Each number is 200 + 40 x the weight over the matrix's rms, rounded and kept within 0 to 999. Layers, rows and columns count from 0.

# q: layer 5 attention query, 96x64, rms 0.165, rows 0-31, columns 0-63
# k: layer 5 attention key, 96x64, rms 0.17, rows 0-31, columns 0-63
# v: layer 5 attention value, 96x64, rms 0.175, rows 0-20, columns 0-63
# o: layer 5 attention output (transposed), 96x64, rms 0.178, rows 0-19, columns 0-63
q0,282,248,158,186,230,177,241,225,182,154,240,192,228,204,117,241,167,191,193,174,211,143,186,144,247,211,252,179,205,178,226,205,201,231,193,188,177,191,199,156,215,157,203,179,176,231,150,171,149,171,218,168,235,189,203,223,187,235,151,229,193,213,238,152
k0,176,199,146,260,177,214,232,235,212,171,149,261,163,280,132,179,185,188,233,259,195,162,203,282,256,242,197,213,228,202,197,313,225,209,239,203,196,182,227,248,215,203,176,209,224,174,163,245,187,183,174,208,175,250,148,204,152,209,204,196,165,210,217,89
q1,194,168,243,223,224,228,145,228,186,207,170,196,189,219,276,99,192,226,260,144,224,208,258,174,210,158,130,239,219,234,136,120,223,202,192,210,239,215,190,284,165,214,194,265,220,136,156,197,211,212,207,228,163,166,227,73,186,209,255,293,203,262,237,278
k1,239,203,165,174,188,193,205,222,211,173,260,182,204,192,232,135,198,186,212,249,212,175,230,144,221,163,175,114,185,204,194,167,199,193,158,189,219,165,224,200,232,201,152,192,236,216,173,189,259,266,234,106,172,195,196,229,186,227,264,223,228,301,190,283
q2,219,210,231,190,292,166,234,199,174,213,185,201,207,220,183,135,172,205,239,177,236,230,204,233,225,185,173,234,201,258,142,157,200,188,175,221,172,224,176,197,214,190,189,213,270,185,241,207,202,257,159,223,176,230,277,131,151,210,210,264,183,242,237,200
k2,262,172,176,153,172,216,177,233,196,199,211,182,211,194,208,191,160,272,166,214,227,174,165,195,200,174,231,195,232,162,207,147,186,205,141,227,201,179,235,179,273,258,194,199,252,230,168,134,219,203,192,133,191,119,238,206,176,228,236,290,208,238,168,236
q3,171,222,196,190,217,164,222,144,151,174,161,215,174,199,182,159,208,214,204,190,186,167,193,227,177,199,214,240,165,208,241,220,205,206,214,198,246,182,218,185,233,167,178,164,176,259,232,194,192,159,187,231,208,250,220,215,161,173,82,188,154,143,175,178
k3,158,172,252,224,179,272,172,183,197,209,191,176,222,222,217,254,210,180,146,148,251,208,178,247,173,192,224,213,199,267,239,234,174,197,197,165,167,256,166,193,226,191,197,244,192,211,248,195,210,181,165,232,179,255,194,233,159,147,177,193,95,226,288,106
q4,167,185,196,186,200,221,228,208,220,272,154,215,157,186,210,243,205,141,195,199,217,235,208,164,179,213,206,178,237,232,177,205,202,189,196,160,193,281,206,217,191,167,240,226,220,169,172,244,177,194,163,207,170,167,182,229,206,210,306,237,221,256,224,198
k4,204,181,185,154,227,199,237,225,199,173,159,242,217,208,166,160,261,173,226,190,203,264,146,138,225,230,250,114,175,161,209,191,226,172,249,157,194,154,193,180,332,188,225,191,194,248,206,163,155,182,247,190,244,234,275,240,134,241,256,260,257,223,167,221
q5,229,257,197,172,198,94,267,130,182,150,97,209,140,188,246,230,223,206,257,216,249,160,187,161,212,105,242,218,212,153,224,204,184,142,254,175,257,249,223,118,153,114,226,192,191,259,229,211,86,167,178,192,123,164,181,210,204,300,232,231,154,244,140,186
k5,182,176,113,122,141,288,197,219,191,171,109,179,182,187,192,174,127,202,171,261,205,156,201,229,197,195,201,176,236,208,143,197,137,214,193,187,229,239,241,215,194,185,97,213,281,172,200,182,264,177,164,133,179,182,163,52,210,221,230,171,179,144,259,207
q6,193,240,277,159,244,255,231,218,218,237,204,200,202,156,219,224,175,146,174,242,214,219,181,119,222,183,144,221,206,264,180,184,183,240,160,201,174,201,155,224,179,159,179,159,222,178,182,250,192,203,236,179,234,113,210,188,174,201,236,235,184,245,203,204
k6,199,193,218,134,176,235,145,250,245,205,174,217,202,165,212,191,204,205,200,196,270,250,175,182,211,182,260,235,132,142,205,230,227,159,224,211,241,240,257,178,321,244,215,226,263,224,203,130,153,209,158,252,178,249,175,187,186,253,254,235,229,198,238,160
q7,231,217,191,191,229,113,266,159,212,136,157,195,199,241,171,161,185,234,222,238,219,156,155,209,187,192,227,213,222,201,158,191,175,190,241,239,220,199,227,102,268,186,218,174,174,225,208,149,188,219,179,227,139,211,236,141,187,253,134,202,150,183,179,167
k7,141,160,234,204,178,208,225,207,194,159,155,171,217,175,222,260,142,195,167,239,146,199,212,206,215,242,236,253,225,249,127,198,169,205,174,205,215,173,207,190,231,216,172,186,163,215,259,222,192,152,128,251,177,195,152,187,182,167,185,167,152,178,283,189
q8,178,220,231,268,260,262,184,223,169,257,223,166,226,167,187,235,204,127,201,204,255,186,194,176,168,245,175,243,201,217,217,163,199,282,243,158,194,220,169,242,195,187,182,181,212,123,183,286,248,240,239,209,229,170,179,240,173,115,202,177,266,216,253,265
k8,195,177,204,195,233,177,131,277,143,211,165,217,182,241,139,188,174,243,220,167,197,259,165,172,230,162,273,195,203,175,214,202,142,241,190,254,250,238,174,154,291,215,192,294,263,187,171,126,201,235,184,205,197,171,237,125,187,236,258,216,252,185,145,179
q9,219,283,239,181,260,224,217,155,188,183,189,237,192,180,211,252,200,186,219,244,260,192,217,209,220,195,196,247,182,219,130,192,210,129,197,198,204,211,170,160,183,189,166,203,211,158,183,214,192,177,234,181,203,181,202,176,169,201,190,237,235,245,189,212
k9,156,181,212,170,185,180,214,283,168,190,138,164,190,199,219,231,200,205,190,172,278,236,165,233,257,155,251,199,199,207,177,253,202,206,178,218,210,221,193,185,295,258,214,206,194,196,227,192,185,185,174,206,190,218,232,178,157,220,218,158,218,215,215,243
q10,174,173,202,178,197,174,155,214,246,103,216,197,228,218,242,155,210,183,185,137,164,186,245,195,211,182,261,183,173,120,213,178,114,177,121,223,237,207,261,194,186,215,201,226,209,244,243,218,158,154,223,210,160,248,214,155,227,163,174,219,163,206,190,218
k10,221,207,254,195,268,182,204,101,229,279,205,164,179,162,155,212,242,151,176,145,146,229,285,180,154,180,104,237,215,238,194,248,185,217,144,138,240,211,141,208,89,232,236,160,239,207,255,220,273,172,133,161,187,148,265,178,223,209,138,122,198,222,207,256
q11,202,153,192,155,189,187,212,215,174,250,231,212,186,236,213,160,215,254,206,150,215,209,262,180,166,266,226,120,216,159,252,146,172,265,240,162,275,212,187,164,179,171,241,178,149,158,150,146,223,191,207,259,138,189,241,184,167,197,180,173,170,209,296,202
k11,176,168,163,211,293,173,207,191,154,182,205,263,241,217,196,192,187,224,222,219,209,195,279,166,168,197,274,229,167,216,193,152,191,259,256,243,220,158,174,185,154,229,185,172,173,188,190,198,184,226,240,167,244,137,261,208,204,190,199,213,240,229,205,278
q12,217,187,195,198,159,142,221,174,211,194,221,202,208,210,205,168,195,211,185,237,177,205,166,154,171,228,198,202,256,203,214,228,223,198,239,213,226,213,268,160,211,228,291,198,164,256,233,157,204,213,182,182,192,157,234,183,158,226,161,149,166,156,214,211
k12,218,154,191,198,233,247,242,170,235,195,254,200,242,200,221,204,184,224,184,230,161,161,188,241,198,170,192,233,206,212,188,257,218,199,158,166,203,155,205,211,187,272,178,167,231,208,247,163,176,190,127,204,143,174,210,184,173,226,114,170,177,190,213,225
q13,129,182,210,252,215,223,193,221,134,236,198,184,220,183,122,186,216,172,156,194,223,231,168,175,219,206,154,256,166,240,176,232,180,231,235,194,204,189,183,211,193,170,172,161,208,268,232,223,247,239,231,178,237,235,182,208,208,156,193,236,202,179,247,170
k13,175,232,275,200,138,218,143,250,117,239,167,103,187,270,260,191,199,213,168,141,260,205,225,269,231,168,243,186,176,227,203,177,162,203,137,275,209,256,244,190,250,178,191,260,199,240,187,172,226,226,179,178,262,177,184,144,189,195,260,195,255,185,93,219
q14,210,165,192,253,224,180,113,231,226,149,195,182,188,217,266,116,178,215,158,175,181,216,205,214,166,223,205,194,157,157,206,156,180,179,113,272,135,214,201,225,242,257,202,254,180,128,177,191,220,174,229,194,236,154,208,147,226,231,134,206,213,209,263,242
k14,209,158,221,217,274,129,183,165,240,255,270,233,182,173,192,195,210,170,211,148,138,175,193,212,156,202,210,246,205,209,243,203,189,188,213,209,177,198,229,208,163,215,228,144,129,228,299,222,213,215,230,216,210,151,216,303,257,210,161,225,114,222,168,209
q15,197,197,161,174,200,238,217,221,228,152,205,203,232,255,170,214,163,249,158,175,219,213,230,190,196,268,240,109,170,179,217,189,193,162,170,230,239,201,196,193,244,191,147,246,185,192,200,131,187,121,209,239,195,218,223,129,196,178,159,197,150,228,258,198
k15,177,187,216,188,231,215,202,215,225,218,213,197,222,174,177,207,219,206,201,222,242,202,229,175,220,248,228,186,234,165,231,222,223,178,248,234,218,176,160,193,174,196,274,152,163,175,199,190,177,179,210,235,187,185,211,237,231,154,191,166,218,299,224,309
q16,170,150,244,274,158,167,185,166,214,171,202,199,197,160,178,217,189,176,164,249,197,244,184,235,233,218,198,275,242,163,173,137,149,164,167,212,168,158,219,225,205,273,171,201,204,246,201,180,191,226,154,180,253,200,142,149,191,188,166,200,166,124,157,193
k16,166,160,246,250,115,244,186,247,192,216,306,193,188,194,272,248,202,204,109,202,220,205,193,162,283,209,154,252,259,223,188,123,130,197,211,235,150,240,206,247,226,251,268,214,238,200,202,227,227,168,185,144,241,177,193,132,166,163,203,224,240,182,133,180
q17,201,165,152,234,234,210,214,154,118,217,221,145,165,208,161,191,150,223,253,207,199,141,151,205,176,165,121,239,156,208,142,215,223,193,199,223,173,173,156,293,184,149,168,220,179,195,212,215,260,249,217,188,212,264,121,208,224,191,217,147,197,217,208,217
k17,144,266,225,265,241,116,140,170,117,217,198,162,240,238,219,208,254,206,237,158,209,163,188,216,185,120,196,180,150,198,236,161,183,172,238,245,215,176,227,192,246,157,228,273,256,252,138,248,286,221,209,177,245,177,190,207,211,63,237,173,212,165,132,183
q18,178,206,211,315,179,237,237,182,246,109,187,100,218,278,178,220,158,224,247,226,258,214,200,252,272,189,205,177,234,200,189,192,211,171,120,232,129,225,161,244,179,198,153,271,213,227,197,182,156,210,195,110,256,206,149,132,164,146,190,196,221,201,160,198
k18,187,212,202,195,196,186,182,110,240,198,249,229,204,115,177,244,165,210,197,244,127,88,199,264,137,245,137,233,168,185,250,205,252,165,218,162,177,203,210,228,171,165,235,230,233,185,234,303,113,222,177,151,141,194,184,218,187,197,226,93,183,223,191,213
q19,233,125,204,182,211,211,163,246,252,182,196,175,128,200,193,169,260,223,202,201,199,224,229,156,212,216,254,189,193,156,221,212,238,206,207,239,148,244,245,209,223,192,233,219,164,251,199,179,199,142,182,243,212,189,205,174,200,154,228,187,208,202,173,227
k19,205,194,174,193,173,231,186,171,267,187,170,181,235,170,167,207,221,211,219,215,285,286,199,170,240,196,259,243,302,226,169,192,247,223,249,248,216,207,176,216,176,176,166,144,238,207,145,197,211,219,248,222,181,155,253,172,222,182,169,204,178,269,221,177
q20,185,161,218,279,194,198,243,214,182,190,266,241,205,224,182,226,180,251,199,164,219,173,232,153,202,233,197,197,107,199,219,237,184,215,161,149,119,193,180,187,263,163,179,198,209,209,217,207,186,206,196,213,181,164,213,237,187,209,151,233,200,190,211,188
k20,178,210,150,218,176,209,191,234,263,180,201,232,146,121,145,177,165,199,166,244,212,211,187,136,111,226,223,184,260,225,217,229,203,215,212,110,265,248,269,175,216,224,160,131,205,193,251,162,230,161,140,230,106,182,173,241,210,240,235,166,181,213,240,175
q21,244,210,202,204,168,169,121,173,225,223,266,139,220,186,290,181,210,235,263,210,173,130,256,230,187,207,141,226,178,188,210,129,134,324,179,127,175,202,187,178,144,194,183,152,184,164,214,222,206,162,253,231,176,168,226,185,240,182,127,140,197,222,249,214
k21,167,146,162,204,226,172,136,171,195,142,191,154,199,132,234,144,131,251,242,284,249,206,165,185,208,173,182,200,218,199,164,197,213,261,198,236,145,171,201,198,220,163,216,105,182,115,232,187,188,288,269,216,176,176,250,258,255,226,186,142,243,206,208,133
q22,164,187,238,280,253,225,249,252,200,241,188,202,234,250,172,217,219,214,162,252,247,282,213,176,255,250,173,238,149,164,208,221,133,276,223,211,165,256,192,253,172,183,195,294,212,230,220,245,219,134,223,171,257,234,268,176,188,137,230,308,179,231,266,218
k22,137,205,248,181,149,228,180,255,220,265,211,201,235,255,191,176,196,222,230,245,217,261,194,171,253,244,157,243,242,121,244,167,168,329,275,173,224,286,254,239,198,155,250,286,182,194,180,191,230,144,264,193,226,187,258,184,138,226,189,244,212,253,242,329
q23,173,115,143,235,182,139,172,245,194,220,134,188,181,229,158,181,172,221,214,207,195,273,203,242,226,142,176,177,164,170,180,173,222,228,195,220,80,203,185,229,257,256,228,213,197,172,205,179,196,187,211,210,187,197,168,212,220,186,237,184,180,233,171,255
k23,193,151,230,227,186,163,237,198,192,232,200,224,241,246,214,194,169,253,165,252,132,144,205,248,234,147,245,211,165,224,169,131,186,234,213,176,154,180,215,248,126,154,198,195,206,219,156,275,178,169,194,181,240,168,236,237,225,120,296,175,105,214,220,217
q24,256,143,226,107,236,306,311,196,258,206,276,249,195,217,141,245,291,174,151,189,215,203,205,190,179,170,244,144,161,194,194,123,169,167,157,167,298,197,208,176,266,255,174,237,192,185,168,195,152,197,145,238,168,244,251,303,125,248,150,179,198,201,213,135
k24,229,149,228,180,155,287,203,125,264,192,178,225,141,193,161,178,155,207,187,162,196,268,175,150,117,192,232,169,228,170,155,139,233,144,226,191,238,193,149,239,207,188,257,261,158,179,116,168,118,104,180,303,237,255,129,195,143,157,175,218,249,166,236,175
q25,186,265,206,242,195,209,153,169,231,168,85,205,182,214,195,138,143,254,215,249,162,198,178,213,160,159,159,190,251,190,261,193,164,142,241,284,287,294,228,184,247,206,208,216,119,176,129,189,223,206,201,196,96,182,200,149,241,232,244,181,258,251,195,267
k25,258,155,135,230,139,210,193,142,212,230,233,216,190,238,169,196,183,266,211,124,216,159,263,240,200,115,143,252,239,265,235,212,187,193,148,246,210,205,194,138,208,149,191,231,178,131,186,211,193,221,196,221,52,121,225,220,135,194,228,270,149,242,183,226
q26,230,240,198,208,240,155,209,162,136,170,196,187,156,214,155,212,228,125,203,224,203,221,199,206,235,244,249,255,263,183,204,216,264,184,250,186,212,173,149,193,113,197,200,180,138,258,204,134,175,258,172,174,229,167,239,143,164,291,202,178,192,253,132,218
k26,225,224,199,211,235,200,189,273,179,201,249,186,191,207,191,228,179,147,210,192,147,164,107,179,273,239,153,259,246,192,209,218,211,167,202,222,251,200,224,274,174,191,141,167,179,251,214,207,295,244,205,165,215,263,187,158,135,147,195,218,241,186,70,126
q27,167,226,143,272,210,158,84,209,215,151,135,225,208,273,255,173,209,194,233,178,192,182,223,206,165,217,176,218,136,145,205,127,211,135,173,192,169,265,220,271,204,207,247,261,223,206,134,236,201,224,209,221,174,228,252,152,193,276,251,209,240,193,205,262
k27,181,96,168,213,141,148,158,272,261,145,253,165,198,310,167,201,189,223,259,140,154,159,219,253,185,162,192,146,186,229,192,142,187,246,217,261,146,277,199,227,175,240,193,189,240,136,249,183,260,216,197,101,211,111,260,240,168,183,211,168,176,222,145,199
q28,169,204,211,224,177,200,239,232,263,185,199,232,187,179,181,220,198,162,202,153,245,188,228,213,207,187,257,192,277,209,189,164,173,135,173,234,255,191,171,131,238,183,261,167,278,149,222,201,179,194,208,199,224,226,243,203,172,235,166,212,205,277,262,248
k28,259,232,192,201,133,219,320,256,193,113,221,253,171,152,164,249,213,217,169,168,216,162,181,218,136,192,232,196,204,195,193,207,190,149,173,195,229,130,153,178,244,231,167,173,227,179,308,197,203,251,202,98,191,216,261,196,126,215,159,212,218,249,182,179
q29,179,192,202,240,244,191,271,246,158,268,284,176,265,161,167,232,165,146,183,184,285,170,136,167,215,121,208,174,273,139,217,250,150,246,177,146,180,236,143,242,142,232,156,136,231,224,148,267,215,265,230,211,214,177,144,239,138,135,187,111,187,105,159,189
k29,81,173,229,193,186,160,257,192,142,194,138,215,220,211,230,271,193,156,211,270,165,230,240,186,226,108,219,225,216,78,153,207,125,160,136,133,230,200,219,210,228,227,185,202,270,216,229,227,185,127,108,197,196,157,155,156,156,157,217,152,191,165,131,252
q30,92,153,185,242,239,225,168,214,222,168,257,167,191,93,197,154,243,258,175,212,217,232,179,194,117,222,163,213,186,201,186,212,108,181,171,130,185,183,219,228,200,167,202,171,200,102,284,253,147,174,182,130,206,201,201,248,235,153,222,222,224,169,193,250
k30,158,230,206,220,221,160,158,220,155,204,198,185,185,144,163,228,127,268,240,183,205,214,253,164,107,217,223,183,209,244,224,199,108,160,125,196,297,231,226,183,170,103,103,240,308,151,300,197,208,201,176,250,194,217,193,213,227,154,217,180,231,122,258,207
q31,156,196,203,171,316,114,98,250,196,200,264,171,178,217,244,199,173,194,196,148,220,199,138,162,194,245,232,166,201,214,190,213,161,272,250,186,149,255,192,224,189,214,198,166,196,167,204,289,223,249,276,221,206,204,226,173,253,160,262,184,228,208,151,265
k31,163,206,232,178,285,168,133,210,179,182,123,219,188,201,225,167,121,224,261,190,125,289,239,198,216,215,170,129,185,192,175,195,187,207,179,230,169,186,133,214,142,206,108,150,205,148,167,242,239,222,235,118,240,178,242,134,209,235,205,191,216,216,226,222
v0,163,205,185,242,225,239,175,208,183,135,204,178,210,312,153,189,187,185,194,296,210,166,242,189,136,185,217,183,176,202,215,183,144,198,182,218,151,135,197,196,190,191,188,222,194,208,300,187,213,220,106,203,190,241,247,147,168,145,174,190,196,207,278,211
o0,236,217,185,235,206,140,220,222,167,239,218,212,217,193,193,251,198,145,175,171,201,209,122,207,205,217,176,174,214,109,156,148,220,220,168,225,152,211,180,207,246,222,156,183,186,170,139,238,170,209,198,262,278,156,182,178,165,204,234,184,209,189,197,213
v1,196,202,213,203,219,221,258,153,202,135,212,178,187,188,226,253,229,200,239,122,195,186,171,185,145,219,296,177,200,172,190,200,189,203,197,149,236,209,130,213,251,234,249,234,200,204,195,214,137,160,89,147,184,137,140,218,205,209,209,244,199,208,206,192
o1,131,215,150,182,208,238,174,232,178,184,181,218,204,183,208,175,158,209,198,239,191,237,176,214,244,178,127,225,217,225,212,205,196,139,200,239,130,233,222,216,195,199,233,151,245,218,208,203,214,211,296,187,179,238,194,180,257,209,203,180,206,214,146,184
v2,223,177,161,207,192,198,191,132,192,159,189,214,199,153,241,220,245,206,221,190,240,212,198,251,183,120,210,216,216,153,163,161,248,176,176,247,208,185,307,177,211,108,232,227,209,175,173,275,148,176,244,256,185,147,124,126,169,274,204,248,195,264,176,130
o2,112,164,159,219,157,206,206,270,223,247,248,177,183,156,158,158,153,199,182,215,210,212,197,182,148,231,241,282,201,242,232,184,193,182,225,143,195,205,191,242,205,205,182,168,187,216,238,179,188,208,149,191,183,230,147,292,210,184,243,218,204,207,175,246
v3,157,178,236,181,157,164,244,181,221,262,232,194,205,172,187,222,208,262,313,174,177,143,245,146,230,191,208,193,179,164,256,154,192,196,232,178,164,116,178,154,136,138,192,224,239,193,167,157,250,198,238,186,223,200,196,248,177,233,270,172,243,250,158,203
o3,208,204,221,199,167,240,210,183,203,252,149,207,163,178,208,118,257,143,144,236,152,189,181,200,226,215,164,249,160,221,207,247,220,245,198,199,213,193,242,144,257,179,182,242,168,234,207,208,210,179,181,241,172,160,236,249,194,272,131,214,215,117,226,159
v4,254,222,112,182,139,263,271,270,162,157,276,274,232,257,143,139,195,205,200,166,141,167,216,207,258,195,136,160,176,126,205,275,219,226,203,194,132,134,207,214,197,156,220,150,169,177,176,208,190,196,200,166,175,167,209,227,258,217,162,230,194,127,197,251
o4,159,226,217,247,194,223,207,166,231,165,192,259,223,158,244,208,214,199,208,207,233,271,165,180,153,225,240,244,192,209,258,225,151,235,196,286,186,176,221,168,219,222,186,259,251,255,180,176,182,73,161,175,302,274,219,183,153,214,188,171,208,233,192,192
v5,211,171,240,252,176,157,199,191,154,195,213,247,129,156,204,243,221,167,241,157,196,210,189,170,239,221,213,223,195,198,122,200,216,180,252,222,202,194,214,203,196,106,199,192,223,182,182,231,181,212,228,255,208,203,178,261,100,151,216,149,286,190,284,182
o5,223,251,204,173,202,215,186,210,258,210,199,184,255,200,212,170,209,156,188,232,228,185,277,201,209,249,210,214,189,234,276,225,214,204,191,184,162,208,200,188,209,263,198,228,159,193,175,211,221,212,216,189,214,159,195,206,263,237,199,227,174,163,159,212
v6,207,194,162,250,186,189,227,174,178,228,234,154,227,206,210,163,177,191,223,143,224,239,214,196,272,193,230,196,155,235,195,236,154,220,222,228,144,165,197,168,130,195,173,245,195,192,271,220,165,241,129,232,151,229,208,201,218,161,123,255,180,191,254,269
o6,224,188,207,215,242,191,199,209,241,184,193,237,238,256,238,188,226,217,189,191,215,118,125,238,138,213,229,174,206,160,174,157,208,194,219,204,199,201,220,199,244,197,209,234,196,177,207,187,197,190,177,209,302,247,186,225,192,234,243,92,186,161,195,201
v7,229,211,193,199,236,193,236,202,236,189,260,272,160,205,120,193,218,188,190,202,120,233,183,185,285,203,177,249,194,178,235,203,186,218,210,194,164,257,157,210,210,274,219,225,174,215,285,222,238,220,138,203,186,266,227,200,244,249,273,260,257,187,128,173
o7,210,122,206,240,121,267,207,223,199,191,189,220,217,214,201,215,222,226,189,168,238,165,221,197,234,206,244,154,208,219,187,217,172,248,171,184,219,180,210,173,248,187,174,163,239,157,170,218,207,157,210,221,164,237,183,202,258,222,146,174,205,226,230,220
v8,255,197,100,225,175,236,207,220,248,158,248,220,180,202,305,219,173,201,126,234,222,273,182,223,210,154,214,215,223,222,162,225,231,217,270,150,251,265,272,116,153,151,182,202,193,158,181,178,219,231,244,209,239,234,124,237,178,190,235,252,243,201,183,110
o8,174,211,238,227,189,170,237,195,158,219,127,213,172,208,127,205,225,251,232,180,206,127,214,182,179,201,207,178,236,246,241,216,161,179,241,221,220,203,156,222,187,214,245,178,208,181,194,284,225,190,215,165,217,240,230,231,250,190,201,237,158,242,218,270
v9,227,177,207,257,230,184,170,271,217,251,194,177,203,149,215,243,219,256,165,250,217,171,245,174,209,225,209,192,173,265,128,169,181,217,154,226,157,167,260,162,205,157,140,205,224,224,237,158,163,236,191,196,192,218,149,235,226,244,203,206,197,235,229,162
o9,204,193,143,198,237,197,243,137,219,221,230,237,191,216,147,112,203,188,217,177,235,202,146,202,166,230,247,217,199,204,177,216,239,172,217,189,206,194,174,156,208,231,178,283,165,195,148,252,179,234,196,266,221,232,220,165,158,186,185,199,210,180,157,230
v10,246,229,215,198,148,225,143,236,206,213,205,189,199,183,179,162,231,219,196,251,216,194,192,183,207,165,192,178,192,167,230,214,210,203,291,166,243,281,206,233,141,171,197,227,155,194,160,162,206,170,235,177,172,171,165,237,232,206,129,182,161,291,209,189
o10,189,190,201,144,201,199,211,191,251,208,190,207,154,195,134,253,203,213,203,221,173,226,190,190,182,219,153,186,223,223,190,172,174,240,241,234,231,120,207,189,229,221,227,150,163,161,173,179,212,200,217,214,156,236,168,178,213,224,223,209,216,226,220,171
v11,200,231,176,161,205,228,222,169,149,230,165,173,244,220,163,200,163,174,250,130,177,254,191,177,176,234,209,188,207,234,146,231,266,277,227,165,247,220,202,231,229,221,254,131,219,237,202,273,190,222,148,171,215,220,209,166,242,142,206,195,180,83,214,205
o11,195,141,249,169,271,206,231,222,169,162,216,276,158,185,259,205,224,218,203,217,161,218,229,234,240,181,156,235,236,161,271,247,175,149,177,289,223,196,169,210,133,239,184,175,179,243,201,169,214,137,178,207,195,163,237,189,187,158,190,180,221,243,183,197
v12,217,193,236,172,233,147,215,147,170,193,185,189,230,138,182,222,176,227,189,179,125,235,184,201,245,177,304,197,249,217,172,201,194,219,209,192,229,162,274,147,248,154,153,174,206,223,152,193,217,155,250,137,196,132,184,251,234,218,185,232,186,214,150,219
o12,207,219,143,134,193,274,183,168,197,242,189,180,182,205,238,197,243,200,200,210,222,181,207,198,220,206,232,220,181,193,257,215,262,157,219,213,216,172,181,186,156,171,198,235,210,210,238,138,191,200,165,212,203,278,191,233,153,257,182,209,226,194,218,182
v13,201,175,208,143,158,256,147,176,224,251,134,158,146,240,233,224,227,172,196,178,231,203,192,219,173,178,161,156,266,248,187,203,224,182,224,156,148,274,176,252,192,210,156,190,228,211,229,168,339,146,189,177,186,182,263,195,197,239,249,190,157,191,163,231
o13,160,206,218,195,266,177,223,237,180,182,239,206,205,138,204,218,197,259,189,203,180,218,223,213,208,208,198,221,177,187,216,257,213,167,195,213,313,177,196,141,201,171,216,201,195,194,233,182,137,207,259,128,170,246,183,240,228,190,190,234,218,220,291,214
v14,121,233,212,200,224,261,217,246,293,120,183,219,222,178,218,232,261,199,210,174,178,172,134,227,238,220,198,132,186,173,203,227,245,207,216,206,240,172,202,158,159,251,211,155,275,193,180,216,323,155,216,159,157,209,279,289,268,242,194,190,183,137,179,247
o14,191,203,268,150,233,241,194,142,151,271,126,232,163,260,313,187,126,224,170,164,94,185,178,244,226,138,153,210,205,215,217,263,201,253,160,193,210,182,196,161,187,176,207,181,195,188,184,192,186,183,201,146,210,237,234,268,190,171,171,245,185,182,196,93
v15,150,186,173,210,179,237,285,238,214,175,184,239,221,285,268,288,185,221,170,148,203,250,149,159,152,165,199,228,275,147,250,210,186,166,215,213,195,230,149,173,239,142,127,239,229,166,190,235,191,261,205,199,234,246,224,241,221,251,176,219,209,216,221,196
o15,157,241,160,202,226,135,178,192,141,258,189,204,268,202,241,166,189,172,181,172,131,149,169,201,245,171,258,201,148,213,188,258,219,220,173,180,141,187,210,316,173,171,207,187,209,204,195,239,269,115,190,182,240,259,155,212,240,200,259,211,223,196,192,241
v16,161,175,211,214,232,201,240,205,167,232,177,256,247,219,205,182,252,215,158,237,176,132,140,171,154,206,221,233,223,179,227,189,171,252,191,208,237,204,187,138,196,195,116,142,259,175,120,181,202,185,186,136,221,216,211,227,252,153,223,156,215,153,166,154
o16,228,267,274,183,148,273,204,233,198,164,185,159,168,237,246,200,147,185,180,199,162,174,198,191,312,206,178,158,152,191,239,263,153,196,209,184,186,183,166,209,185,179,193,227,173,244,221,241,176,192,242,176,258,238,271,180,148,247,201,242,187,216,248,211
v17,240,230,221,163,135,201,211,196,171,220,224,187,283,176,209,227,180,201,151,161,179,145,213,188,182,256,191,255,220,229,189,264,194,206,166,185,209,197,192,163,202,231,154,208,283,229,122,163,206,249,196,195,233,228,164,202,178,165,189,189,184,201,192,155
o17,273,228,194,264,193,200,226,178,191,196,178,237,127,180,232,174,174,231,210,193,222,194,229,186,170,163,156,132,147,206,248,178,166,227,174,244,166,201,213,194,171,201,194,221,208,136,260,246,233,209,226,217,180,174,281,200,182,205,188,214,185,205,215,247
v18,218,170,159,186,220,176,240,177,192,138,220,259,209,188,198,165,168,139,246,260,179,243,250,177,173,173,174,237,227,209,196,137,110,173,238,164,148,252,269,220,216,241,233,170,186,183,243,243,226,254,153,213,180,214,217,226,209,216,265,175,234,169,289,174
o18,171,198,195,178,196,171,215,229,192,205,227,154,204,218,152,177,206,200,147,181,233,220,150,221,220,219,247,187,272,199,186,257,243,225,219,272,266,202,167,173,189,225,210,180,190,217,193,143,182,158,168,177,222,172,197,134,166,216,183,200,194,230,152,255
v19,267,204,266,224,189,149,232,188,273,217,106,223,172,211,137,240,172,249,186,231,179,178,213,219,142,211,204,158,201,198,180,193,216,127,272,194,237,247,162,219,180,220,260,207,194,170,214,177,219,205,183,182,179,177,191,226,273,188,184,202,233,192,176,173
o19,163,182,221,105,244,182,130,173,178,220,196,174,189,179,204,192,210,181,206,233,181,210,206,197,289,230,203,227,238,228,182,205,185,249,219,171,250,168,163,186,159,210,181,124,210,198,198,234,211,219,250,202,256,181,186,179,195,233,177,215,169,223,177,203
v20,175,202,227,200,217,186,241,171,304,229,220,282,233,187,196,219,164,258,227,240,178,200,148,196,262,109,296,216,231,168,193,195,220,288,245,171,282,161,175,218,164,145,165,162,194,174,202,167,260,151,317,142,197,223,253,246,182,173,236,223,226,165,184,175